From a checkpoint of a small transformer trained on Wikipedia: 16 layers, width 96.
Each number is 50 + 12 x the weight over its row's rms, rounded and kept within 0 to 99. Layers, rows and columns count from 0. The size before them is the row's rms in percent of the matrix's.

# layer 6 MLP down, 96x384, rms 0.207, rows 0-95, columns 192-255
110:50 56 47 70 68 50 58 49 33 61 56 54 47 41 68 43 54 61 29 56 57 34 63 52 54 40 64 32 63 53 65 51 43 68 37 55 75 57 58 44 39 75 67 47 41 48 55 43 42 48 46 53 63 34 62 49 42 55 58 55 28 54 47 72
100:43 56 58 65 36 46 53 60 67 44 57 59 42 63 31 49 53 46 50 42 73 48 52 48 58 34 41 68 48 46 40 41 54 59 29 44 63 48 62 65 50 57 45 63 59 54 58 39 57 40 41 42 55 55 44 66 51 54 29 47 51 56 68 37
097:57 49 61 39 47 33 45 31 35 72 58 48 22 57 40 48 57 46 32 49 37 45 36 47 52 65 53 75 60 38 46 46 26 53 38 35 57 40 61 58 49 42 49 39 41 50 47 55 43 53 50 38 49 43 55 32 56 62 46 48 28 57 43 43
103:47 46 78 63 59 44 43 49 37 51 46 52 24 37 35 33 64 54 37 62 34 55 69 59 26 82 44 46 38 42 38 36 47 57 43 63 55 34 60 42 46 43 48 50 43 58 45 45 68 56 36 69 67 36 66 51 43 69 62 54 72 48 49 59
104:49 47 56 53 33 35 21 44 52 58 60 35 30 43 55 33 77 42 42 70 44 49 39 65 39 57 37 44 66 40 68 70 69 53 35 22 49 56 46 35 49 61 68 49 71 34 56 47 71 53 44 33 41 41 55 55 31 44 47 38 65 47 45 57
098:41 57 59 39 41 43 52 56 44 42 60 35 54 55 45 59 58 50 53 54 57 40 68 43 41 38 27 61 51 41 41 70 59 62 29 50 52 40 68 48 37 62 51 40 67 32 33 53 32 58 22 43 59 39 52 30 56 40 53 48 60 56 39 52
100:42 50 49 45 36 59 35 40 29 46 66 25 66 34 53 53 33 58 53 60 50 33 49 53 51 53 45 38 18 57 42 29 21 62 64 31 68 32 44 45 49 53 28 49 47 49 52 37 59 68 45 45 47 39 52 40 59 53 48 52 52 38 49 32
096:22 29 48 48 50 46 37 48 67 52 44 61 36 63 43 48 44 50 48 35 61 33 56 49 64 54 83 46 42 38 63 49 61 47 61 71 50 50 66 69 52 45 19 65 51 40 59 57 49 55 57 58 70 57 59 43 47 56 48 44 56 67 80 55
100:57 37 49 50 35 31 62 60 47 36 65 61 48 57 35 51 38 52 39 52 31 42 47 51 47 45 43 30 56 44 62 41 55 41 43 44 51 41 60 62 42 63 53 50 40 69 60 12 57 55 34 57 35 50 56 42 36 51 58 57 57 37 34 34
102:54 36 54 17 44 55 59 68 58 56 53 37 40 38 55 43 55 43 43 50 43 51 59 56 50 51 43 58 67 72 65 56 21 70 38 37 66 38 38 51 49 68 53 48 66 67 53 26 64 61 65 51 43 62 59 48 44 56 46 38 56 50 76 62
099:63 58 58 49 56 61 37 47 33 77 50 59 45 63 52 41 42 54 49 37 56 49 42 49 43 40 68 35 53 44 49 61 57 38 56 60 66 45 49 76 51 74 58 27 48 83 44 43 64 45 37 40 42 32 60 56 32 40 72 58 44 61 33 41
089:46 49 69 60 42 77 75 53 32 53 41 56 29 41 78 64 48 41 31 29 53 37 53 48 56 37 48 48 59 54 71 51 49 74 57 50 54 30 64 76 40 39 44 56 59 53 65 47 52 32 33 41 41 44 42 73 45 51 29 42 77 44 65 62
094:53 60 74 58 54 59 37 49 52 53 40 42 45 36 57 27 49 57 28 31 71 56 61 34 72 23 63 51 30 51 34 59 57 41 55 47 45 54 49 51 73 45 28 30 46 73 52 45 55 57 31 44 70 43 60 72 68 29 49 50 69 37 54 52
091:64 57 50 44 36 45 43 57 37 55 61 55 54 48 51 35 79 64 40 34 55 65 39 29 45 54 50 44 23 64 59 72 36 53 45 58 55 51 44 47 68 48 56 34 42 56 66 62 65 39 53 54 63 47 59 46 48 35 45 51 56 66 50 33
106:45 42 40 50 38 48 65 33 39 48 60 58 46 49 34 68 40 59 39 55 49 32 44 49 38 37 22 32 66 37 53 46 57 41 47 54 25 48 32 40 35 56 46 44 32 43 54 64 60 58 42 47 61 60 55 46 52 54 57 37 37 45 60 51
113:55 59 53 59 52 51 67 55 51 40 49 49 64 51 31 51 66 30 50 63 52 56 64 59 53 50 39 52 48 43 51 45 38 53 27 75 47 55 65 54 64 46 43 75 48 35 61 73 31 63 37 64 56 36 53 25 57 25 55 60 59 59 55 58
099:24 57 41 51 53 62 37 45 46 50 56 43 62 67 43 58 38 45 59 26 45 36 68 65 50 35 34 48 58 43 29 60 46 45 44 43 53 29 30 34 35 35 38 46 48 55 30 39 57 45 68 69 64 48 29 37 48 70 36 51 35 37 54 67
103:59 46 48 44 38 50 52 43 77 29 52 57 51 41 63 48 52 40 38 43 41 63 45 55 40 57 48 56 67 52 37 38 58 47 40 51 40 34 31 59 53 39 71 41 46 28 34 57 44 42 38 54 52 55 36 56 39 41 53 47 41 60 46 56
106:42 53 53 50 47 50 33 61 31 52 56 44 48 37 62 60 62 36 54 51 62 53 47 62 54 37 54 62 74 43 63 69 54 73 63 82 42 51 66 52 48 62 70 60 35 23 51 56 77 66 21 52 42 39 65 78 41 62 49 52 48 23 46 42
089:50 74 64 27 62 83 63 28 55 38 67 60 30 49 51 55 23 47 10 55 40 39 53 50 51 63 63 62 39 27 56 64 60 43 28 33 40 34 38 43 69 42 37 55 24 70 58 32 45 52 53 58 41 55 40 49 39 74 37 36 48 39 44 47
099:59 39 42 57 43 33 58 42 51 71 51 49 55 46 62 61 53 46 50 59 59 40 48 56 46 49 41 64 40 43 26 42 51 35 53 30 55 54 39 49 61 40 39 77 60 44 34 70 42 58 47 48 41 47 34 49 44 53 54 68 55 53 42 38
096:24 48 51 44 38 39 54 52 49 35 35 27 64 59 63 49 49 24 50 65 44 59 47 45 59 48 41 41 63 37 51 71 55 60 42 69 49 39 44 36 37 55 60 47 49 64 65 49 42 30 20 55 43 47 48 42 70 43 65 65 57 11 50 45
099:61 60 62 27 45 42 56 48 62 37 49 47 65 55 69 55 68 35 32 51 56 55 50 53 50 65 46 42 41 37 42 60 57 43 57 30 45 51 69 54 35 67 63 56 70 62 35 57 44 51 51 43 37 51 37 71 40 37 52 57 58 50 36 67
099:35 72 38 39 22 58 36 42 49 54 36 54 56 62 52 40 52 43 55 59 67 37 66 50 53 52 61 26 76 57 49 13 44 60 44 53 66 40 22 53 50 46 70 73 45 31 60 57 42 48 43 36 49 65 47 42 64 61 25 55 36 53 28 47
099:83 71 47 29 43 50 60 50 50 59 41 60 47 51 49 28 49 46 60 39 47 44 24 40 41 28 40 44 49 42 50 52 36 48 40 57 51 67 60 55 56 54 51 46 38 61 52 31 43 47 67 50 40 37 51 37 35 37 44 32 58 36 54 41
099:57 49 45 49 60 66 58 75 44 49 42 23 51 41 56 47 51 47 55 49 55 47 60 51 45 74 61 60 54 52 51 59 35 58 48 62 49 44 66 51 41 71 44 51 56 56 25 48 39 49 56 64 65 40 39 54 61 50 56 49 76 48 37 48
098:67 63 54 59 52 27 55 61 56 34 60 40 31 50 61 36 55 36 41 47 42 48 39 58 51 40 60 57 28 49 39 77 55 57 58 54 57 46 56 40 73 19 52 43 61 46 45 44 53 64 41 59 40 41 49 54 36 58 40 57 57 78 49 51
098:55 57 53 61 69 45 52 60 62 51 46 52 60 68 32 62 48 57 30 27 62 39 61 45 62 64 25 64 54 60 76 36 66 44 46 23 54 60 71 45 48 43 37 54 48 44 60 48 50 44 49 49 40 47 62 56 38 51 44 51 36 56 48 56
102:41 48 53 68 41 35 37 56 45 58 59 39 34 62 55 39 73 56 53 50 39 64 46 39 63 59 42 58 59 65 51 51 52 45 42 41 48 41 55 45 48 53 63 33 68 26 31 60 47 65 43 33 68 62 42 48 65 56 62 46 57 57 65 49
099:50 69 36 32 71 41 53 48 42 42 58 46 50 62 60 59 49 35 65 38 44 49 43 42 76 45 39 53 65 47 47 52 65 34 46 38 45 60 62 67 47 52 39 33 56 52 59 55 40 54 34 40 46 42 62 39 59 45 61 37 63 41 38 42
100:23 45 36 53 47 46 61 43 67 61 58 48 72 58 69 36 36 68 25 30 57 52 48 31 53 44 33 49 58 49 58 52 42 58 67 30 58 58 68 47 55 33 53 27 45 54 17 45 31 58 39 51 43 73 32 58 47 59 34 56 70 44 26 51
093:72 23 59 50 51 50 28 44 37 30 50 45 24 34 40 29 59 42 36 65 47 39 71 40 61 50 64 70 70 62 38 72 38 54 53 52 55 48 41 37 72 39 54 51 37 49 38 54 62 39 40 46 25 41 45 56 61 42 39 65 53 45 55 62
108:50 39 59 61 69 47 51 51 41 42 42 48 65 65 44 48 64 62 54 62 27 56 53 45 39 54 43 50 70 48 47 38 42 52 52 69 55 55 62 42 73 60 54 48 44 30 70 54 56 55 66 59 40 47 52 69 62 34 70 49 66 55 38 43
096:52 34 38 55 45 43 42 82 51 54 60 48 54 55 63 42 62 42 62 38 45 47 57 57 34 77 42 58 56 64 37 44 42 63 41 49 68 51 45 61 59 35 47 30 60 35 43 58 38 60 56 67 35 54 49 59 46 27 61 43 44 41 53 40
104:50 42 47 66 54 59 49 49 53 63 60 26 53 36 60 63 65 69 51 46 52 54 44 56 52 45 44 42 48 54 39 44 48 55 35 72 54 43 55 54 52 58 54 55 71 68 53 57 32 46 71 48 59 52 52 42 47 51 43 34 51 40 75 53
105:49 63 62 59 48 62 52 52 40 51 54 40 44 57 39 66 53 64 65 44 45 45 65 67 58 53 65 27 32 44 34 51 57 56 39 48 37 65 55 50 39 58 73 58 51 52 34 49 51 57 48 45 39 77 48 42 50 45 64 54 53 59 56 50
096:39 67 55 48 51 69 65 31 56 50 44 42 42 33 55 60 53 55 67 56 40 40 50 53 52 22 39 61 51 49 65 62 45 55 58 57 60 49 66 44 61 49 65 55 47 40 32 72 51 30 48 48 63 41 53 59 54 65 65 45 43 26 37 58
095:33 67 61 48 63 61 67 42 32 42 54 49 69 56 74 49 45 68 47 53 50 66 61 52 36 60 40 54 48 40 19 67 50 60 46 35 52 37 37 60 55 45 28 57 54 58 39 47 63 50 46 60 59 45 32 59 47 60 46 69 50 34 43 44
100:40 53 45 52 52 29 72 53 45 56 33 59 41 51 53 50 33 44 54 50 40 49 53 35 45 63 46 32 60 47 31 70 49 35 28 36 73 43 42 34 50 51 44 42 55 35 63 41 74 57 33 32 50 68 30 83 43 40 60 50 35 49 44 65
093:38 21 61 85 53 49 54 55 38 69 39 58 55 63 49 58 47 41 41 34 37 32 40 51 65 53 43 48 61 52 50 69 61 22 59 42 48 51 40 49 36 47 50 55 38 56 67 58 48 39 44 55 22 66 25 32 42 75 51 53 46 40 48 53
097:54 63 25 40 50 58 57 80 56 27 39 52 60 56 66 66 45 46 76 38 44 75 40 58 52 40 46 49 38 59 65 64 39 60 56 44 49 64 73 24 44 47 51 45 50 36 60 53 60 36 72 42 52 51 43 40 53 53 41 55 54 40 58 55
101:61 60 32 80 38 25 66 28 53 57 62 34 66 57 48 77 56 49 48 60 54 34 39 60 33 63 49 39 43 39 46 61 43 54 48 40 51 57 61 66 47 50 48 50 40 51 45 41 47 46 40 38 49 72 22 48 59 50 47 53 71 62 41 70
103:48 43 57 36 36 39 36 28 76 60 55 48 44 40 33 36 61 46 61 44 40 51 40 36 64 41 45 37 42 54 68 51 26 38 67 48 57 32 46 80 36 62 59 72 48 68 59 43 53 57 74 60 74 79 48 57 57 56 26 47 44 28 54 43
106:30 35 50 63 51 53 58 48 48 60 36 48 60 45 62 48 68 55 34 40 40 58 53 34 57 62 53 53 40 50 33 28 67 40 58 56 55 44 47 47 38 42 51 49 56 27 46 37 69 38 42 67 48 57 49 48 40 43 76 54 52 59 69 47
090:69 45 58 68 59 33 52 35 36 51 47 76 52 41 42 53 36 60 49 40 78 66 40 58 54 77 47 52 43 38 53 46 77 48 48 41 70 41 50 50 51 49 60 35 61 54 63 54 55 60 56 53 63 55 90 52 48 32 57 43 47 79 38 56
102:50 63 30 45 66 71 42 61 54 61 42 40 53 44 47 56 51 55 55 58 42 57 56 67 47 35 65 35 85 43 46 50 55 41 65 59 37 42 46 48 40 57 51 29 83 55 44 29 50 45 34 28 49 65 55 42 41 71 47 34 45 60 74 50
101:45 48 48 42 34 71 27 53 64 63 65 35 45 47 47 58 59 64 58 70 36 60 47 41 39 34 62 48 61 76 41 41 51 32 40 72 32 59 56 58 81 61 48 71 60 57 59 61 55 31 46 57 68 46 48 53 54 64 45 45 60 56 57 47
095:50 47 54 54 51 50 48 30 72 72 46 59 57 30 46 48 65 31 29 45 42 63 48 66 62 56 42 24 60 42 29 38 47 62 27 54 27 61 50 42 53 40 44 58 58 39 32 25 38 45 54 59 56 51 36 72 50 68 65 59 42 57 52 47
109:55 25 63 51 41 19 55 65 59 40 55 55 61 34 24 50 47 30 37 51 50 37 55 68 35 45 44 56 52 67 52 39 45 60 42 28 59 55 48 54 42 40 57 41 53 55 44 36 54 57 48 42 36 39 21 72 36 58 41 58 53 38 69 74
101:22 60 59 44 33 43 36 46 68 53 54 55 67 64 35 22 42 60 62 43 57 51 55 68 64 55 51 56 29 73 54 51 43 29 40 43 60 24 41 63 43 48 54 36 46 63 30 56 48 35 41 21 56 53 47 50 52 45 42 55 80 46 50 46
098:60 63 64 52 38 61 42 61 36 48 35 55 46 43 44 44 46 63 48 40 40 53 86 59 43 65 35 59 35 49 59 31 32 49 58 38 59 46 49 57 57 51 59 19 39 73 32 70 49 55 46 46 57 53 38 28 58 46 74 54 55 50 68 43
103:63 44 32 49 66 69 38 53 45 45 49 46 59 18 38 51 56 68 62 57 34 31 54 46 36 36 67 48 62 49 47 59 25 49 72 44 44 38 52 77 58 47 44 57 32 55 63 62 40 43 55 34 61 33 53 41 69 58 44 45 47 45 62 45
107:60 55 53 45 52 47 51 47 33 43 69 59 65 63 32 40 53 33 53 55 58 76 41 61 50 50 48 41 66 51 55 67 70 46 49 35 59 59 62 56 62 46 60 24 43 47 45 67 61 34 80 74 62 54 49 61 39 47 41 57 38 58 57 59
102:40 43 52 75 41 64 68 46 41 60 61 22 63 42 81 57 52 71 41 51 51 52 57 37 35 31 58 40 49 64 43 51 44 42 55 76 38 37 46 30 64 57 49 51 48 89 63 42 39 60 62 43 47 50 53 48 48 68 48 59 46 37 53 31
101:39 79 10 33 54 32 59 50 63 41 22 35 40 45 34 34 56 44 44 54 30 25 50 31 45 37 35 30 70 35 27 46 48 33 54 60 49 57 55 43 44 46 43 42 46 71 55 46 52 70 58 58 68 34 41 55 41 74 56 46 50 20 63 56
090:41 39 36 66 60 36 44 79 49 53 59 50 62 69 48 31 67 60 58 63 53 59 46 56 65 36 30 60 47 41 46 63 39 57 40 59 53 63 61 42 47 70 68 61 65 47 57 74 49 50 33 49 59 41 53 46 65 58 47 41 45 48 62 52
097:63 52 48 34 31 39 58 61 62 19 53 80 51 40 45 59 60 50 52 51 44 72 45 36 42 66 59 47 82 51 55 49 37 28 48 45 63 41 74 30 62 45 53 37 61 47 57 35 23 40 29 52 44 52 56 48 45 54 42 53 53 24 65 53
120:51 23 58 61 46 60 48 50 58 54 44 42 88 52 43 34 61 37 78 38 29 51 46 62 39 57 42 48 37 57 40 69 52 61 78 82 66 61 46 54 31 50 39 73 64 54 40 48 50 61 73 43 38 40 70 51 63 57 72 50 71 55 51 56
096:55 35 68 65 63 31 59 56 36 56 62 45 28 56 63 46 39 54 37 37 41 64 36 36 26 49 38 71 60 55 46 34 54 29 57 54 51 54 48 43 61 34 39 34 54 69 49 40 55 40 47 49 35 74 50 56 72 33 40 30 47 38 59 52
098:20 68 38 63 57 35 29 43 49 22 50 57 45 42 44 54 49 52 28 22 59 35 58 36 62 42 57 49 63 57 49 42 66 54 50 38 47 38 52 53 49 44 54 48 32 46 43 40 41 58 22 38 71 54 62 67 72 53 74 69 67 46 60 69
099:54 47 62 48 20 60 59 47 62 50 51 44 47 40 62 65 45 73 49 50 27 39 58 64 58 50 59 63 70 55 53 50 42 70 46 42 42 62 43 59 48 43 36 52 70 33 66 52 50 58 50 43 42 70 45 54 50 54 61 57 49 38 57 59
096:49 34 59 71 64 48 85 51 58 43 47 71 40 54 45 64 43 59 48 43 41 57 58 42 33 75 74 63 60 37 59 42 45 72 36 55 64 65 39 48 48 27 54 62 54 27 50 59 51 39 23 72 58 37 62 29 43 55 61 60 67 53 49 41
110:60 20 40 58 59 43 52 57 50 59 63 18 35 47 66 56 23 64 44 59 62 49 49 54 81 43 34 64 72 53 50 56 45 56 56 56 65 63 34 41 51 50 37 44 34 70 37 25 52 60 90 48 47 57 28 63 34 62 44 66 56 43 50 31
099:50 62 45 26 57 63 49 52 46 48 40 70 57 60 37 40 54 70 33 47 58 34 31 47 39 38 60 33 73 37 54 48 58 49 18 54 55 56 36 53 51 54 53 43 32 54 66 55 40 54 58 43 55 55 48 45 41 34 42 35 49 59 37 38
107:39 63 56 45 59 53 43 49 45 73 40 50 66 41 50 38 37 61 42 51 69 45 64 60 41 39 55 58 46 47 45 71 54 44 38 55 69 33 49 65 43 30 51 39 47 69 49 55 66 57 81 54 57 51 47 74 55 39 61 54 54 35 40 74
102:48 40 33 44 34 38 59 65 36 64 49 55 66 45 45 52 64 55 47 52 43 44 55 49 48 48 45 62 46 51 59 36 86 62 54 27 37 44 29 72 41 55 49 51 48 43 52 59 39 37 37 56 56 49 40 57 36 48 56 38 46 42 45 88
096:44 56 48 42 41 63 53 42 54 41 38 57 47 50 63 45 60 56 44 40 38 56 62 52 53 34 46 48 52 63 51 36 81 55 49 50 37 72 41 65 48 48 39 47 42 40 47 45 46 53 51 77 52 54 47 60 57 55 33 45 24 40 60 36
100:61 34 41 55 38 58 56 49 33 46 39 52 43 43 57 59 26 49 50 55 37 58 49 48 43 43 46 50 51 46 58 39 41 44 50 32 37 33 67 57 48 60 27 60 41 49 47 58 44 31 66 40 36 48 66 62 36 58 36 53 48 30 43 44
096:22 48 49 56 54 55 43 42 66 36 59 85 62 59 45 53 32 60 37 46 46 74 55 53 52 70 47 69 41 52 34 75 35 64 55 66 44 69 46 46 66 52 50 41 53 52 63 62 43 52 56 46 35 47 43 51 51 35 71 55 55 50 39 54
103:57 77 47 38 64 39 42 45 67 69 77 45 49 47 52 31 47 46 58 41 56 59 47 64 52 58 61 65 34 61 67 39 57 34 47 41 45 52 50 49 52 54 39 54 55 41 68 41 49 55 36 73 70 65 61 55 50 38 66 32 56 32 72 30
097:29 68 34 52 64 42 52 34 55 38 43 63 55 30 62 66 42 23 65 40 41 50 48 46 39 37 49 61 13 48 55 35 42 37 47 59 64 31 25 57 46 32 64 48 58 56 44 39 43 45 45 73 73 42 66 44 43 61 66 57 53 59 54 56
099:43 56 73 65 57 57 49 66 33 45 67 39 65 44 65 51 52 66 55 63 52 72 37 40 60 70 62 60 71 50 73 70 37 59 48 55 58 51 63 57 28 78 48 57 42 61 45 65 66 30 39 47 47 55 45 43 53 85 34 54 44 39 64 54
087:60 48 64 35 66 56 72 53 35 76 56 41 49 41 51 47 50 64 64 43 62 31 51 58 30 54 40 37 46 53 60 48 61 78 54 52 59 33 57 54 66 56 51 36 67 53 51 60 56 43 50 57 48 83 74 92 56 54 56 54 53 39 62 60
100:70 56 49 64 55 55 69 57 57 69 58 46 53 48 22 41 46 61 50 50 58 50 66 59 39 51 59 67 56 42 38 52 59 66 50 62 29 38 58 60 66 54 38 45 58 37 54 68 76 46 46 54 54 69 73 60 55 51 49 33 46 59 46 34
093:71 57 55 82 65 48 54 51 64 42 48 49 52 50 62 49 51 81 47 51 42 44 86 61 68 50 41 72 62 49 53 46 57 63 55 37 52 42 57 43 55 43 54 69 50 19 55 75 34 61 38 57 41 30 45 57 46 64 69 38 65 48 60 48
094:43 63 43 40 54 52 46 57 71 70 24 40 71 37 64 38 63 53 54 66 39 75 67 51 57 58 75 33 38 72 57 53 36 33 47 61 52 64 44 57 65 53 39 30 84 48 55 49 63 43 42 37 26 51 59 63 70 40 53 61 72 31 32 49
100:48 81 61 59 55 52 32 36 60 55 55 42 48 77 50 43 40 63 75 29 37 47 63 34 37 57 43 57 63 44 54 30 36 38 54 47 66 45 52 59 67 28 49 39 57 68 46 58 50 40 50 53 72 39 55 36 26 36 48 37 74 42 37 33
095:59 62 59 55 39 47 64 46 47 55 40 53 56 51 50 67 55 41 47 74 46 48 65 57 47 31 61 50 52 79 61 66 47 50 55 53 48 56 47 56 25 55 59 40 53 77 56 50 51 61 22 71 50 45 32 25 38 64 57 53 58 41 78 57
102:69 50 35 38 27 55 54 57 67 40 58 51 24 56 30 58 39 49 40 73 40 59 20 66 37 28 60 58 39 69 59 35 43 60 44 55 52 46 45 55 63 48 64 58 38 62 40 50 60 44 35 54 76 53 57 58 53 63 46 47 62 50 48 65
104:56 50 55 62 77 28 63 62 69 51 47 50 59 52 38 37 56 49 38 48 50 52 66 55 46 32 61 19 47 69 56 49 56 48 63 60 59 79 49 46 43 40 59 60 52 48 60 48 51 55 43 76 44 63 26 53 59 54 56 58 72 65 51 42
090:63 51 66 55 39 71 63 57 67 56 56 49 40 54 28 46 43 37 65 46 50 51 64 59 46 52 42 30 43 24 70 70 53 60 43 52 50 47 69 46 43 72 68 51 52 70 47 55 53 43 49 41 37 56 38 51 41 35 54 54 55 72 58 50
098:57 50 40 52 34 43 57 56 52 53 39 41 48 31 53 59 47 30 29 62 52 54 59 68 12 32 20 42 37 54 34 33 57 38 54 65 37 47 27 50 61 43 49 47 63 67 40 51 31 54 47 66 47 38 31 34 38 43 55 51 62 30 45 52
099:52 56 36 48 56 55 35 57 49 49 39 52 79 61 35 56 31 50 72 39 33 22 44 21 44 42 28 32 51 50 42 53 55 68 51 49 50 47 52 45 50 55 50 55 38 42 50 54 45 69 44 64 44 35 42 55 46 33 45 32 37 37 37 33
097:52 59 56 51 69 44 68 46 60 49 19 60 44 72 49 37 69 19 53 63 39 68 55 52 46 39 35 40 50 51 62 15 51 26 57 30 23 40 50 49 38 45 54 35 61 51 71 37 42 48 65 22 77 43 32 73 52 40 50 28 65 58 35 46
106:65 50 52 49 43 61 62 53 41 41 51 59 60 53 51 45 55 59 55 52 80 65 59 57 67 66 57 62 28 53 24 40 47 64 55 36 53 62 70 52 57 63 36 61 39 42 55 44 32 46 41 29 50 53 42 46 70 51 58 56 60 57 49 61
121:26 55 59 84 69 51 38 43 50 72 46 63 35 35 43 43 61 43 43 30 38 53 65 61 46 52 39 49 45 60 38 42 51 33 56 56 43 30 69 46 61 59 67 38 48 59 23 45 41 60 64 30 66 41 55 41 62 55 37 59 45 55 45 57
100:47 68 32 58 44 22 55 53 67 58 46 60 48 48 47 68 34 40 79 23 66 45 39 57 58 51 19 41 67 43 54 66 31 26 64 63 40 64 46 44 36 63 37 54 58 37 36 43 34 65 59 35 33 66 63 48 47 50 47 37 53 32 64 43
101:41 58 47 43 51 35 29 37 57 68 63 34 54 55 54 66 34 66 43 51 43 51 53 44 45 29 40 34 57 70 45 39 45 52 29 30 60 67 49 65 69 29 30 50 63 49 55 25 49 53 37 64 48 49 68 42 64 53 56 64 41 43 51 41
104:39 59 72 51 58 48 72 52 42 64 66 72 44 59 72 64 47 57 34 35 50 69 60 65 44 62 45 47 30 47 44 35 80 36 68 44 46 49 48 45 60 61 47 62 71 38 74 65 43 45 59 36 42 44 62 57 31 44 48 50 60 58 54 50
106:50 52 43 32 40 69 54 58 49 41 49 58 68 68 46 56 46 51 18 69 58 59 52 50 50 31 57 59 32 48 60 28 58 79 33 52 41 48 48 50 62 53 50 69 55 63 43 66 61 44 33 53 51 45 61 38 46 49 70 48 54 41 43 56
101:40 37 55 72 33 21 38 55 52 60 54 51 64 57 48 55 41 41 57 36 47 48 67 54 65 40 36 47 53 56 47 51 32 45 46 68 44 56 34 29 50 72 46 46 35 49 44 42 36 52 49 52 41 75 57 41 27 53 62 56 45 43 46 45
095:49 40 41 73 60 62 86 56 60 40 32 41 56 49 37 53 48 39 56 42 40 42 38 56 50 48 41 47 56 46 57 46 38 61 24 66 50 49 49 65 78 76 38 47 69 47 72 60 46 37 25 37 75 56 48 65 73 60 51 50 42 66 50 45
097:39 43 61 62 63 63 28 42 42 36 40 50 71 25 58 38 44 55 63 31 46 37 42 67 48 58 50 42 63 66 57 35 48 57 60 51 55 13 49 49 61 56 62 41 61 58 46 34 58 51 65 69 50 55 34 31 38 51 55 38 70 46 39 57
102:72 59 40 55 69 53 62 55 27 55 67 36 30 41 71 54 66 49 38 34 29 54 44 47 51 42 56 44 51 70 72 46 74 46 65 54 52 46 48 40 45 58 48 80 42 49 50 56 59 52 70 52 70 69 59 49 79 68 63 39 43 53 51 49
098:63 63 74 41 33 43 42 41 50 50 61 56 44 52 70 68 51 37 56 43 58 54 42 52 43 33 43 55 54 70 52 61 52 47 53 58 41 48 60 67 82 61 43 52 29 40 71 69 51 39 54 43 52 53 24 58 56 55 55 46 47 45 40 64
097:58 47 57 68 63 57 55 37 21 56 51 49 55 66 57 59 79 56 56 49 67 62 39 61 52 76 69 55 45 43 65 53 50 54 42 48 59 52 56 39 45 43 85 61 28 49 47 56 53 48 41 78 35 47 71 67 30 56 48 57 64 69 61 55